config.yaml
n_layer: 12
d_model: 256
n_head: 4
n_kv_head: 4
head_dim: 64
d_mlp: 1024
vocab_size: 512
activation: "squared_relu"
norm: "rmsnorm"
norm_place: "pre"
norm_eps: 1e-06
positions: "rope"
rope_base: 1020.0
rope_fraction: 0.5
qk_norm: true
attn_scale: 0.129
bias: "none"
tie_embeddings: "early"
parallel_block: false
extras: ["some layers without positions", "some layers without attention", "paired heads", "shifted keys", "gated attention", "attention sinks"]
init: "uniform"
init_std_qkv: 0.0242
init_std_o: 0.0242
init_std_up: 0.0242
init_std_down: 0.0
optimizer: "muon_variant"
lr: 0.00258
beta1: 0.93
weight_decay: 0.12
lr_head: 0.00408
grad_clip: 1.0
warmup_steps: 0
schedule: "wsd"
decay_fraction: 0.53
decay_shape: "linear"
final_lr_fraction: 0.05
batch_tokens: [32768, 65536, 131072, 262144]
seq_len: 1024
doc_mask: true
train_tokens: 557000000
steps: 5861
dataset: "wikipedia_en"
Each number is 500 + 50 x the weight over the matrix's rms, rounded and kept within 0 to 999. Layers, rows and columns count from 0. Numbers have three digits each.

# layer 3 MLP up, 1024x256, rms 0.16, rows 235-262, columns 0-255
531489483537608559551484510444443418618585494542507520524508361570399478591419580552569491511532487565520485503516411424480480454487447526493534432465543478412483517509536493507501539553517499540577506553592447555523520434471486518542519466491472514428488493520503491561536482573565522515495445538546509527467471463454494552465436579533472474488558605525622434463533432544532511376517538471380534578510597565532519489497536466428526494420555458502506523509551539541511624518435522403536530622432484434526362536574497487444533523540452513511558541454444443404487475486544508529490573456542533544425471465493482448619514440509510426418502482551520478448500546571471501480488424483559414507510487506429451619533572529539543522490480460515524480467387475496470511543438535
495442510569502571473517518523499579469472489449529390477485484505435490530515431566574470470496539590548506448502483579488516508506484512629497428456555478456505539482506551582549542416454536539498481521472504546486445471491473589485496558548450511442514393553523463658537553485513427463545530493457396537451571458551559518545548482445489504511586480451557476487459522542580486452430549485472533494539576470445435540480436487488470542510448539426445559470542484557521445538475437491511487381486461426549484492532544466489482499496458524500395540525518548483632507447527471449498335545485532464457449533546452545424549453473460440478596492511494462495420572481479562501469494487529575529525442492358515543512536515458541575426442515465440485522521536508509417458473521
520521479557568517507439426472425491544580555526468616509382487507498526511522493484513452482527531508550441480451451491513546469518437564573478585430494607524455465540470512462463508569444484494492471383519519408450481450463582538498590506459503433480450469559501517499509480497538549452465504467435517433496487488539466536520426466452560482503482499533546539460494582516491488477468570474494537615518445522440466448446516516528411454508553522496503543492459463560589439527488503510480518510473487497510479465515440422588514431418454482469483523530413499543449495504451570473495543491474454548474626509508510542456551505512507497487465473490563533508487406507479596515557477494420554526442510410556527454491542586398421532433520576535425418442480429513548435521472436
461489589576542534482477575585504490440546458465488515496515510524505575496566574484552350477529499464420526453510363434563549541540408571434532479510538346474540548491487426549481477477472455505495470602526479436557462505527458557541499611502435548543467461442500505520409475509508459434499585514576511513619469457438486540472514519504459445580612491453496389538556518635558508521560496437457575383486406570514526537469526502497477524471654519550474542544552546579488530524510441502450500485418501344548508437480452515422509442493513472487526530413452462514510452526428519583590392532569493522469502458499404417531549396539516549498528463473494460496481537539444553487567578551474456486458477466532469432561519479591612579590523628608523447485466627508521588494462494
583424451513511510418480485455445502545452549532502487481449482599568414487458490511593432504527541472540471452488461480532498447520505547441500457563549547484504586380524551497601553513538520571410491481486458537413436509558483444526482503489509490527552580431462427483587547461559388502499552438453543533533538385589513562532481455383476400472427462573564439435380493522494510418421520511423548495447424493509504488563450587489506510551458557409378605421522538516488508519534520542565503466462434473638449460489567519558507527472537417597453554513413484415490519501447526503524565568458482557541464467562405522538549491430496586527421507546467469377508549512479511471553499478484468525490450551535524487551533532507576457569526492503511506478461400428506416454500503
480533547534635566501501494393467605527551474474400447548530476488533513424585422525508469583545427453430566543530432455527494514501378508536473534489528535527374376642498477507443465540520492386498476560552483583485505388485485457493396513504521432493490428563528456505612459527493477510511480435474511515524533493448526457514552463509459508460493532575469575491426494485468482432526558467501421538429480541513475468485492534510560465529570519453546439462536488526451480516482493506484580578547462515373552422488479528466546625486393652465545487629416560494505574528469359489439567548529462474443509444490525600520555476424497486542499476458508507535450506462487457498448496453521404494498438523466425360503604548518630460410553435542544571603552483485589410344509508
498519570547533560451435490559502539473510455552525468424589450599498477522437482549465565485609548541473478523458502457489477520479453430559496563566534470482464469468476489565517547429474489544586478510446541471549554528509554431397555531514501544511453496528418459492596462551571724559463510499485591512521544593496452472451523495436554407450522576552520489538432542465481428450477542483479485487508509570446451516580480463502502377451520504438568518488460443546458405457542520505540555566521451616467504476474472444597434501522515514545523561575414566536471485525508614574549446427478439462491542542518567488509436477510414460587433526573491442524467601550493463433519477356572500511493548530515573466473420483508508525582556510479448533443507538549507473466506532
587530396576535520509525485569565501443545460518511458463548496527557499461540517516498498585436513489448524550548551494460501430360567513493475535419545516449551537421612502450420535529462443517420512570380532405591433412453423559449499499570507415487463562472548480452528585617506516499449555534389406376503510484429450526427408468529466538560562507480517462450444441449520409492533521512452513484457581517557555545480555453480447449432379526535597512449569563524444537496434525480495366568473532475474530511488499539542536438526394489524437568474457567439591525494397529460534493471589458568514452478472460433533538424549505456532480555514563424517501467605531527418662457500554433528519607508445467483441549504533521515465481440556519470567515453624485501486570528
550479442514605532523423476396475522444452520465526593463453564517479531430485585447461458456408570519558565478456555553394528504444440508503405502507467581476438529498602552541437615466549527461512396512492495435563544592530537558541505590536425490508437485535489514597490506551574401497546515588471525530571503516447486535534519527496457555512473530496505542452461547496419451519522370478573452452566489489554536496506497496509460425459460522473471507550436506473397443515528463428444558471419517531640516527537356639395434532538532534492506402456539479586504489459460428512545504461477466451509495503524479495411438469460500542456541425576483527444430573405430499507421498436487468515500438523439459511514520477499421510431541631547481529564521508425388470458592493
521542449500509507445510545503468470575479463490501412577460495438515464524408532475431425460497454540454474490506527611535519453476406536513481527510463489464472485554460489458494461507482547438548504416566466344461537566421579476493505502596490552584528508501491583497531490519490429490431487528536525373416492513469545491500480482497457487550446511517481515461521523499518520504569469493478493514543482526459487508487533532536553476497482554494505461469524498457515534531485523492498491459535469466511579518450572439543553492499454532530456418584531607452505516352499496381433452434547571464457583505565461457448524518464436569480497524451466583507453543407629476546431413497570609492585486489484511446563567613470510551490519517467537451472562502549517472567521614
556489462543418469491536490474428499522529480568448493501508511507460531543396419440446454513543509526429478473396597532537471583541445452482438490481547503490488441502458549440462451501448463605595505536414546508584494465597490436472557471502544533474448447543495666531560471567436461455494492534466548515447573521524525562480490483517503510474539516504457500438446597454468456513570463457472552528464474470519563526434456500400443493526460518495628501540451467538513502507572437484566579543502560504478478538509460480482564430506476459588414569539508587492551580509532555616489518440507514477570534531490465513519449434518473421460520570516446541495474511463553536421505492515544437618563502435543486543493423472503430540486479436419509519504468440568609463518544596
574525453491561494527490515565538506464483498607510382537561452478428581535528545504489449502512509513491524515429536548496633568518471526474446497422477467554479564519499626508503546485485453499533512487584524579597492585451469507533525576442551527553587345518589585552471527589482529573573537498473479461439591474509484461461397482412498442547554408480502488461395441548480528477464538461539526527489407541392467495432586576460366509545474432504434528511487577427506577529508500526483559507486534514518473498577428520463446432542475533435363536508550645542569504561409431500565436521517544553561454488462546520447452500469502403479493425428411437580581526428530424429509426545473589593530507474507535531457536550473405444440527568527548542506387627594326473557568485
544405454527534538467572494516464432459495457487528520483519530553551465467484502440546382509426487519495499489467478562460489464540439479577458590508501385491553560550417495436510542571623544566512548485506510509500508443461432481522464400447407483506509496454419549470556510426413448481442487533471457414448451490500358456514531529478518567515532483488574499466514595437551524527451500510437453510452491484468466520571555460502514376545407498478574519546542473528505513525465570524465514504511513468476440535481477577509485613510416501437481424490422509473527575464545463497468508578554471502517481513619632526443511469502451487552498495500508575590530531434430530497485452510553448414470533482569555475432604539553575485525551442539560458494531556537507501398447437
537488476530574508474473515534508501478483560552516505517572490543537496493511477525418564440475488562454517432526537447438488420464515518558546556556528442509490467494465464546473521490524533531552455473439431459471479505478464532564524553396542504437549500484468549471531457521540476491464614572388491565443553480518526475541423574507630462525507496584496510524500483475392473503489474435484592523409469508576438509513533525491465510507528479483485585453408592568461514491511494511443498420471453517508547587439501367442583548499442454522494569517518442395442512549534472503481543489549476460488571506485398569433511532493447484428515583489476399506514462439565532499466499500565593477571536526446504519561605546561499549485546374523509461545484560477443511553566494
563497526543568555509494593508465422515520508616438522526484518445429510470529468605445595487426565488492402449542513566430493517423444522463553510416637424484531501537362552543510470558468455600533519641518576510503388507512478528558575478526500521485505498513513455548522528554447500533537486537491570584427575349515517537555487400545510494516475487419430467457526561528500468525504501467534482507424508512558490587457467434544461482495625475462519540472421390436395463412501538599521472520463530546440524542538429574464403471451444507487472482495516476515591611490483535526544529461507531469516447544503477524501436546416473483508469533532492594513482483467460529424439446492485468462514415475424429544601437535541590563526544616457536546492611473507526536560507634
532495512625449505481480482373400574565508554460458503472514428566533563514428519442569523562499500523424581488461513552530493448423458462490484434400510513476468470505477488419449550576520490458515567401513490566550537514540617519520592483443449536534440439561552525448488523577533467575488547497471462428514602414500608524526483380570512470445542419398498532442529583451460465517495433547485528461465425458501456517493445506545548523497417482511442537486463535580479505477499567480494455520490486510514469489532534512457473600613467462421516420473452533496574453562473432493569462523540449554560485531548568468444375545535532491639437593567495533451522528423548574556508506425511497475540485520517458540485524445515527577552489497541445511556548477418494564428541504
575538472504556420444599432485552549535586459522516421584529520596437515577490509583472410508570532517405494507486558513533516452501490512487512488481512541497487450479489474511531542528458520521544468542470484545467550496388523461516546465452432491577474535511542508466501549464442401572476526505516417540468569445540519457528568535537466510547562555557564488450471523486438502437522406481510496548475549571584436551527517468506443476499509594537510612500454434564507507502485462534574519550526476440518508421511469539499454493485514538526533507606411505514514502523464476562613463507529444483479504467522530462476516428416541544603460487492505492485561527649465498435482492451477467524530491431609440484471567468536481443464618481500464562562493420563550533506438446
438485535494485553516506592408552551505520539506548600480479507476502501511493530479452443493539425500478541522420438522531495476462523481550531506484414487547510492561412532491433512492494573514472589525441532466486525505534472462571529545528535516530448432485529556578475501578554487513550529551532463439423519544570493595461510481489506467559542504499480524491451528513524500467456418489508436560486522485512485515524570517492515519436476491530501439482430529562603493557497580441517583493511480432508560464455485581447491474458528481422455538575542459518472368563516559506563523533547528430516437545441463525467477480550495523464536512536464569520435451540467546504578555474526467541460502462489456451447511569531519574505463445515529374419581564544489468552567545
543601539468488550494548573491373508527427476561513579459473499479538548530554394447528516443451452400515564511407531556428443490621479444473557450469466501510484488584551486598488443494485482462622494505497487452440535460480563421434556532556398461424493501452542523524534471594464463557460535499459421509445490552514547524479437472524527471506444505494476473537556424459551520458506543554524488514456496559506507492379490564495449493517568507499589527402551448514593477525477450528518518390536409575527544524483449450531518433558516555524469494558487491518572494498521555519425512466473450453534553531545409431455597462522503549485553479534496484504510520519593530484560494494412554530435469441426517505460476523604494536539461470546512389460421605493434506540466605
551498513529525474549432490419492453600500525501444460499528574489589505528568617485508525521439497493417507435527471441639458460475458464601554570461547507436427574532551458477553582506536439445534565565394457506516475573463486421481475520547466536430437455500590549490552453475487530559424390441543492545435447487365603509436571399573518633485518541520453519471506380520608584423416501531494518535424428487476471472556480517416528526453476543493423582441484481509552580543495380551503499496503510541519494430463488466441399549491454468540454533558552491582402441535441514467445519517603428516539489520493545437567488561402549413487473632496572480485444559431555537450553597451483534537487526467535525548529566435539494415447458450520543562549515554562508520578492570
514527512444466590539498476419500485606627477492513514536521536539405544436477585476494595545472467536570518544442586471522504500499416536485568491492459542453508544511546580448532489513623406475524573412545477567460461470456547581392449517566593567520545463458484574552442452559464499436507440523479540448557458534575564448464527490396458517471582461415555464582525546552469461533458530529505517472515420528502434566542471546485557479537482554466478459508485545504522507515443538471587393537503481456495457505451489517502529548462513490592467585534512522535422467546443400551547484441463558527604425526482559525447498502525424458504450506535614553512518508596506499468464473490486496505524439428562403491513430501354454450466483442462573473499584492560511549454520515
553465549451552492478482594524501477480466530546529501547442475484434442476534576459413420576456504478429554486493466454411558484445580515527599534532583557515531532454544521501535470517568472554453455537433519552541547489507599533554423470592513535500475497429488441503543428453561500582549526464506536510569489474465429456469521571469551474539508532623537548474501515515443515490479515619454488444460425476529454513461440482436477654479545495467359596465431529546581457547431454644516516471463507466526494435528470522443508524437565540578608581543454474506446465537506501471470524466464505431576463490534539506543480440536538462495523475524532485502550517529550537348480424595564571497376480519560529576466535466438515482545573490576459507520455458433467444350500520
601504452578582487501505513617425489543547524496449529514459428434551581531600493498494429522491500518514504400597465552459479404473561444419552464421387440555507401475537482446508634519569510451553532590501526606607439467403457529521500445510472447422549446515477485548462479516551431613543442499470460574425494445466520548465490470490577500559516559551519480482545464622495428487464384446455400496438485503529496509477559517505515507369574530507594358544447505561489470496449511534533509440552470550514499472440553489406512555425516475470507446491483544488470527492387412550520573562525465467516495465469504422524409460488494405538619520497610491520525524502502601482495476491474499598512411462456518422508437583493521509442534590553518400496455443439416575474513515
523542512491541438611486488376423507519481477447502524483513521483486556529538498462509580450511454481485506421508497502525475467476579523480548546512508514489575455487540426526442567480500504519546485449484505506468506514468467501491524499481479539446482531487515576494486469505503484431580537529462459443487510532488572565477480476445473522470505504541493555524522575540514479513497510418534537435491474586535503503503466572483518526507476446484559522509495550495584488493517501498438516535461528471592520496560495563493500507470520504480494533556476567492472487490518506522509535529564507476468445543448483484454427527474411510432462530508472436575496458499554481510524519428440465512476454451516488508598554464526510448497521532470495557495527456436555470502548521
528448507555576494435441576490515487487481513550502507455468456436562521459475523499546558573501490531544443529504564536552546481499579570552453461557512554456509425494460516470501497525464627470543550476456510522499531546495499512509501485483518387507495440472516545451524469520435528474501502452456570513495446486493552515523466482523442528493530461519470449558473561450520475559545484447550491464512523474457401606463481553625483463542537477507589405452472394433517532491546560568485460430478446464436539528514539520528437509518537528511422587539536448530521475490488475391537575469406549429464520485554438387473530606505496463427493456574450492459517570518492432429470437486518456460430527512516622571419536469361466415520435556499609554566481561416509488527481501
462512472556479553480509539530403466527430457517440460462472543515484519504512498490516573539597551532505504465438499385477502476523414525533507502513523526444557476526497553517477515512525609566549497473470445524520491593598480502575523499505521479508524531462510449529465543580535516469502511398499559486429365485496495559474486422490441548528494502531486517569583542468601472417386540486468512468567445479462480460458526486531473557682469533459515496494517414411626458593508550495458515540492542542572503440489470510537479543486580540474489530515541550494436538542468498501485525525402455448500505526426494540559556474462520571495437482529552463466496525456477503472548473514561516511491555575454506623534495472481461552449533545471476403557519408539502483438462508
473496506540525525549578433410487570464479446544504500420475569490427474552605527530430443419479490504571476481452534492521478443510575434505525417505548592506475507501502548441516432437512473481483403491573495528427451433547512499530476466570468456474447456503563562500516515501523488409479510439577443482529516478491509453549514456488455480443501457468544455478445432485480548510468555451511507417525487534541448636456558474569483490534586404490467479583444387426495533453506535520558548462448430487498512503514483552512394504382481521549491517561464386521446552607460454518486541458509597492460506569566454576520459452498487542495472488516444527473505484460451445488464569458447539448489428508561478584431511580562536582455438522416507456556527472452519565500528537
530517479506507466413445526555401440483521463443556565433505487474553444492639529504478441480458546487524551495558555563538597512484536529479468468526419514473469483501539493458555616509626482482578418483483577451509547556455431495456505499567468394405616620582542409649547528553547513442517470504457466471564527477473468436519475527541443470542561584592556527529507568451526495485627539440427554505511510517436403492476462512463468517466540564441654485513532545458498639582610624493494412602497486471523515470483503513451483448485483439596452591570377442448545501458536475385494431560483389558508576520485402456448463499506356548563562512487626524513454493518502488407550563574460486545571515482424490508457494493514493520491570579526435529535529524505489480585584516
# layer 3 MLP down (transposed), 1024x256, rms 0.154, rows 235-261, columns 0-255
439455566465459504608548506440595505504489430486516517548500483430468453532505485458482571551486388533535498524476448487510440525512519542518519525564515480408587411463572412425450550451527434534572482443490461515469552474527458496499455511552513445376501515500483475525568515449542523528563377538480533528502571567514396509524559564546497491501459441485520596408521419556496370587479435450519444529483522500443482528436594438443511350483428473519487458521529518501513563423395532490496553484548394478493497531448571472581521499530477520395572491503503522450494505473605433518565497458512477510607490510446555558489531424435514528486416464409495425338440509480464553480484563488459497480499544480558451502438423520520454530469499536492565498558494557384612546535552478
345533507449571523564463464521485597466505504438493491539513497418495557482508528470495385569471478488533574533548516525494499504682550549489571526527561504430580518475482495533507534444534420500538425465517421471557499556432459395523567638584497541492396409450519531506457576477520493492529535479569467528529488451539526514456543511489486486549496534483445488457559459509493494505475387472478485431520445469469506486549493401494542401498506510538420514441462451584512496544530485427573459423503402501467547432475437399432481492486533459528434460446526529501417466506499503474562515475435449500488565532560518565447470520588573635505545490473602531501611389458472487481544491436425497523510466471440498468430448471496536562535525489476484507484497457522446505554439586
487491489495529529493470488524566573537400437380497494473513558522520440421516522474498503473617570575464524624530462443501400605500604510455549581522478482488460485447473467564509504550379437521474504591565552496451476576561452558503449532598428511480473556441515612513514465507483450496521500523544575423452424476522460455536495425528492597486497511528508534545496423456535476493506526416548534486533507461504451550528461491521460560496498479483575484518507462488457565593525519555437478499558518504483488501487546469488541468481444488454477540487604519460441469537371577557507494514533519444472467525553503440511521504498430543539531448464527442469577481428499491545467575501485460450506503477497447480518411612532546508447457359454499561412473423455588524416557469
516502520475572492481476457472492493478537516450440575555497576461503490524466525542447483476425523511476536437596549498513537497559461498453487491485568517433481464513495470448539494486442486491512500408446475506569435524558492496523547464486475514499504532610499452500539531502515438460490499434491436504509498507559545561539466420498526459535474410480412522474400486481547488488527533444512487486546563456452634496502521493484503674554527514457566496490489457464337501525515544478493472559490442519540554392507520552474516569455434533464478520524450432440657639466533472487469535455464568501500543505495522521470548512462579466501536513514494443538528514489494476529538411529518505530551475450437431439450577413433433614509450473492528534553514467456519514496521451
447545479411406348532433393493523456448619422460434515439472422528438513500471462489463416472496475587541514557502559495491514410566434534431582560458502487492495427548550439474478467537518517501496514480523593479534469531414482526456457475507482465434517450580455469519483412491445548429502520490519599630564530480486556642583470428532417491483518542514576602514451442502503513444522409571508450499548421502476485470474553484465457556414456513484436479480545503535441560489409531484605462383489512526484550502524504490533486493551562417432454547552534520464526476512619451449449458461489507450571538488483475503537558573458440615508463485493536499505531522497483520535493450505555600518446459504464546484467519564401482554488497542453487454501426475403548465505453555
499526493494528494502604478487515455522545432525510425525452445506513442482513475465503546576602505523369437381488534527554369468586543488545474612338480478523501579481517547490437447447561573424504522469522441523477530571521404479608492451515557527509469391532488440542492489486530504487529462483467428518400452488407538512485550456517434523545526514439576491509487471541359539451449445490480508452444647484481569518598406527418503532531481439503501445562529495479531498462488527576443496527455496494515515535553442485555466439479599531493480611590587511462543470406520492602521579495451462535487461519486519483574477517513456567508490498539420368504434527466536451471521511472576515563466459411477497507519483486465505470526501520497500431522513500412445467510547465
467471547590465544441523474532471517536472539459466489579474527441519528510495472561528499506482392508508453541515482511403469526431489584439433399606438472477579542502555427535476489544466503519558484536531490514548465515528474462514454483537522505517504510445510489463427501504510483536471452546504572590539477453567540570542434387576446492530484472463459477551530388515532548504517520544472515510507419495623530547494595544402519581498491544532498486534440538421509424508516486437558442512511549564523459462525570548442554447551484446460528486543532473498505394525540509487515366557474439507449539457529546545479518447483539470419516491518534470482546467516471537523565505468554441474568468527501484550569462493607487481488454513454439545460522542499504535531429470
485441453562535467479480476487416578445437540541485476477498473506569506464473481509399455483434487495468573575485441583516490534539484510389413487437450371501535443546466567555462472462511550612557523520542441507439585469506544427526522495482455457489454361529470435499540481455519391546501549494514586464495502401548385576413578418545427425479552398519596519476406533528505548520491510513484450572540520507571528521602513535468518638521581513530468560455480522410403537570411481527509499511493603420520463573469519447544571514566456595519472525552461452530464471437565519476499523487479387507539513493555497580499558530503522532448551501541504592513528511555482493482489488566460515411527420576528526531503490590484494597518469530440518513516447559485521424430486467
557459480451469519520435531405442474512417485495547479501498471513446673409523427507560499466468474514451460516464502526525508477544532569486593553474483574508517517457448410452508531467511557450436548462487496506527501456477497541394522417451445532502479558541467524503533528476544458552556492552580594569523530578567508505432423491485499556451514532447411471434531545518524589504509520467493534540472480507425518446454522440412484479462481529525431379495502500383455554448550583531505466549409403546563602495503507556493476521506499526411560569484423528520527453542470472485548453501518531551523514459483478488430515464462364540545481480555488514437537535471435442485391541507414444523478533528552547496572501592488458581612492496429512529499458452472482471521477517
450529580486478476595514536506571450534512518551501453543522472427460495483516394458477448509459383544455500447555485496438510449501526594469391581490500478550495464459510489502571625420482427561463490470466475523417453465517512423518513551439524493456538591521460510565567525491482441614480505496528542420447506549467497522465564538529455543559453509513573503561460543486514549466426483456518494472491526520569529472426445566535461478502460457593515512553434583572500564527468527450539518614567512510461499524477461447473508474511470525549475513425440501579595553545524451477513431488545440556483529525484439420574501490431578503482487528550540507445531445469582557508554418536427558454461451494578468515511452523496454498568487484538514515554445540535512507491501474
568594510384496489531502495511492483418527448508527468445554561496458479479571536465453437485390478479437484409472475548489407452572426574573539386455504541531524391510536527468486557592535491605422512559578474483534525516421534611586598440538529536528503469441387474541445531536520523506551500487477581524526518509537455599476498591506548493443486542428484579510504486522442467582596503527541573488471409392485615517514452493497464550480456432498528465494396535429468489472510503435490445482448536431409558568535491454612461457402564510449526461611466455546591524572454420500425463457491463504564527567454471476512538477463484442534463437420554501509544472568558484453484590412468517524486560492417442373439442444421553433549586459562499367391568474546390506551519489
527442501488513495494582590514425542537429550423550502440490545507394483506416515497460522487410440455427504516515594508547474464518585456476510476511574505480578490439531510523533422479510578436474574433450528452477523467521592473445574487511493437491440495430540479633432489471468495503345430511563403544564475563515477505443510432466636482556522461573447444546479470481472473508529434470568530524451438479470568543495593488528525439616509495484503551426472533468466425463505539522588508534505521478483449557511535499438502527513456596559493543501561512478531502487571556463454429440451534473465510475512495571508542517491532514398557481475481498531555503447539494497459470571512535445489494435441506578549485397506481519447456515559563477556434499357444508439417451
490486433489568452530402504441463530488551502398518455533459528532469429621469536500391481539469487504514507587433518486515523448474540511536491492506549529448457447520495511604536421528488526462482584456478481557487477582497530480471536569462534535477539497594556534529521479458488469537543528554555482542538557575498434527440435447480438590563565632537447451516440449500500543522471580444530515440478519539501463515496477509526462491545497455536565629589464517481451541505503502509523577461463523437472574530472479596517534461455463449481527456481580505433411584515539499533557507584514492584454575523455510411543464536560527433494459432488577446439461459460485578440531469511525534479547500500491523522544449541415504565503492579530516574481447559472525463480504512
441518511513460451442512483558533521420532520471505477390603580487477557549466465561550559444495479426543513492497480448475467509489498546393466548583475528534493560438531494462546494493545508509488571444508474497514499455460468532575504516465488492471573512418456451543508520454480544519461522480561510524467459596471538507545533503513451383415457570384577560453427519461554543462486429462595526575537533466421519472560502410490500581506509457466520481545511432496405461555558503423458579513521567468531511542441503534472551501486550467466479489489532456484527561515467553520513545446452502538540456449595562493542447565509460454531475516513546437551443460449514508494517497558557463448474475564528481506570408509601572432473420544536530536436477538529429521552416503
613524534447520433475512482452585563462529505495484516499556504471602497536504483528509482533481521470488498517564546439493524628456473422493519593510482536511511501572517515372478507637467532493399482551506492405529533560548565495486543547514522513573583496515498532535505503523461499476557478496530449438426509580483508499507526534434486533528561453528444521505528444586482559503569472450476489558611479537458408425475472548532532497532528468435516517497642508513504393488500434475580457602508453451425549584514555581460480493518489499522532481500491509540495479514481510519492457473537464516538475572389538501490467505461461559520474456483472425512520474612423516517464498479593469470626536540512443502403439376497477474435489415448564531488594514482504510555445542
485454452489487508475491513479422496481455515480469443410518436502444435592497460432421454522494507485501485522544467436466436546434570560442470500502566477535475534568503489565528382435542498534496439486472572432448443435513468492501414538569496595519449562483376460518500522410414473529526530467598528551497545502503421485493428589514596445499538484586538544606469486473506574422562534499553454484484449420427502526495534395421532516491543557463494541491510561500472507491567549482478415530509376403544473532513459501553433534439531448566470540495556495561439445466532555517487486470581443457560577553490330575577557466476517497442499519571498532535553437491521483474489435493500502454428523548585580433421494521491625520512515499581531546483627656521499536497519478
421520485453479474448522460475627390496435508559510479436499522546499478537482513555654499512515536580527469487509490498565534480484530550534470533630404392466507597401526518520534465482434515558442539487487633505489489553463481521450434463469406495557479410551519613565538494480506543520659461477528501567440484544550491538404531509432509510522361394521588577492523431419563462548510457562458500515498452491482501567552460550471505423583517585505453410507561528497470535487533502487553549474563517563454452521402388509624536477667515518498504487549519507590459549572530425476464514429547504452526431501455543611433517494500473559453489499445567486482486571531664499453520466450440490457453526462429484399504504453480480459471495476457379509513571405467466625448450472
392464585455431528497405526418556527527532575517510493461500405598496512361399499515576510551447452539443645464483430362516609483513482463509496487512521529529533489428495524460527473483482490501435563481595562540549531507562462527454574494497458498515545394484529530548555474415563588508458468519552479537584593476537563492536494532563532450510476457551518533515530528514523444544516424463498544468512540425618537538464478452496442480511557427470451501530459509519495485444506565504600526521464419502519475449410420449475452434521569499481492543386532473517453473570489478610461576420538538569482419551480477489449482506503540587373430531495479439505426552463510503510675505513585528496505463636443373500416482498471458463518508511456520458378548432551410451402440565
407487518480563584484524536477480580451579466470531321544537553493536592470525542519445488454505548525544557517500559342483492462483464434542521477421525525458566467465472514490445503530526551534533394437474545430488538476527460508544528518508422547534463524433473388455531476483492497481665544616500518469532554467482501548415413502579531399484500524484497611417494439407423544423475550435417533433514559530450467526473488427463572480428579472407473509557504491518527423431436605482540552471430523453597535513543453613555419483454497574509494449468456489582499460473537439561460556541417490447560432470473476597515509447495486462523501477495464410528432521526483574455537388539579502545576459490503496509468450518384505466444512565434521539577605488504390593488511523
423537547450488494529466506570478479457591461497550490512475513611452501479515414478531455367516531408483464421387437599580455514449458461507483459428436432572538518481512477575454454456531427479522527495470499503502471482538504492556452435463471364599483490455507514491478436537517576508454494585460494564485508565640486460480477577469525524465464429472514488476462510502346421478495513471479500528490509476564547566641476596584413517457622519564456471534443438596439477506488472473423567522507454596476470487486468542557479513461484493489525506454490590508476458503518445416524521470530499592461525490439546455513538442461543478523579492605561423494560495471576451581456556537482381493533589524356532509476325591445557502522450430491517521437503534563501510404512498
523484493478529541523467486568459405488486486530462486489502529515604449539499397461497395510551523477528454501533513446507522428536547504488509571497500471516549448483547615495430455621577510436579514435423616529529472473490512439447489561501519457485448523513516546471548547529498527557529475619510466543561438531469542570533509479487587529537610516511464540494510441476426574475490514563510482544461525453616502439446491525429452495473479430464504459507527541495479505507502481502386475508459504534594482482521524449480574468562480358477520412427473447523538579483506499486493510562441436572559473437433485552482515484494514508535437567547480491435546513522499550501449535434551411440512496490567623447510556445435559458493483534463550570469447480610549461447432533
518494538455363492513495566494428578425524494580469472505505546495467510426446445490490520442435613478531425461504444579492522482581539515505535465485551525556532506566568533397504604540421482439513460497451569520558570495482570449486495583541483457523515512571517493638524391438513565535530607480431462488570514488490471495515581471498539483468483498444436557531554509575540600554477529456519462495485515393540556449453419600452444495564610505441455464572509430505499566516573423507549480600528533543606571473461406371464519515490494410567514584505481481558591512491449434558504429519491571548489475456489536529579472472434558647395489512528543556482419516432546452528503571537444509449540453482461429502417513515565565552406601539465466484552529446527565540549477531
423550472569442475574386455465505469490532530488585447512547449500539481394457515465394435461513553499474420519525510533502553507461623568467400477521510577477585516449512497525484544579596456500472536505525552490504345488545481397571527509509444494539525541514421480551568531463530513482531505519458631506426458528500601459400425551457551520520389509492476485577539466511492482506531498442438570563432505544466480531498491477537475529581544366517562475477490567445463505502543492565544483419478469436475445522477424489561549419541435569454531514460498486448535522511517540451462528552577466510523542580490616481532544561539462536572505514414546423476438469579457451509480418549411586523459435472461562531494414506471399490550465513526514514475513489407523462466517512
491526414545470491521438513613496338480591768488382595386530505524440465547610438573515632438537490472558580445507414473486499557472566373543614561424465541529541416468499434497504526476482555545477541373541484490434555411493476495449356453397481510449432639495444570429545523399582520478576551631553531482437417518450432445517535427422461509449463503454495557559560442482515505556449486454497479446563487494619536495604440425501578640521473448517536479509510492486600503460386476539553387598464607488521503461479511536571491530515580441558462557536522584522587524546564580609605363423614583470498411507447583523510530450527461511636459400454471344589466449448582507541563485495575505543515498483558532517524431417476616253408423511532477583324530494525553473466454372
489567476539544520522488513410545454477532546532526424489504487559490490587535507592505400460472615510445526550478433440445548498456561504534469483476546464572464579485430577513440557493461488571450465516443541519543532513519377537526480501434478480431523483502395524596470476438563532460468475436536557488516473403544493600600585471535500429554511454476434468562529480477461510433471435438518431485533465538476578459434527604455489550564505464476515569530579529502452493517541533496485559546514512531553503559542438540485500564425456514440570497428492543450528405404437515531545494539495511495518428546566392493605404436426428526520527475439592502475512498500499595557607539486529587406515559521478486458461517459483502488501610531483406431460467553429432534541510506
525477514484519515492539456478458537467477505543483497498464548504491575552441505460502427495436484449431411527458546493586543542556531538467549536553437483458576497475412477446581421440485444492544464426455568504506508480549529459462449491568453507474545555504460523476504553447509491486579527527560534518473484467515461508474580433579500473502457611531539455590570504494485522458463464511467491502476519463496530419579470569497549523442468536542591525510551618514484494426512427498479494517455491526489506508440492358476502560508389567499433417517569471509493438511504493520501440418633472497482633515482535557413445576510445541560553532482529432485567444473528518483501469476466492559505452484452568497502547506598411489502522375540448508540556488463434450383518478
427524486497419506542535542477463459467508544492513537448582519450475534470428391588486493475466438492467505464521476466470437431548503449500554475442587567484490529455564517491481527503516480467537475495622622536410492546490502447455451488446455481487521476521536519442501479471553573459428423445447517618527445472437510444527480555492391577551495474441411517434449470492492445498525527505483507502528521488530513454460450586463538475572490499491530551431524464586526556459569517500550588597466477487519570515476490577454453470578467442592482510368533522547643584409538562528491386401487447488480540486458530498516579454495563529489507455500597512462484559457470455501533528505500385505462407514463507526501522541493511496532496552439524543505534517556415506536488495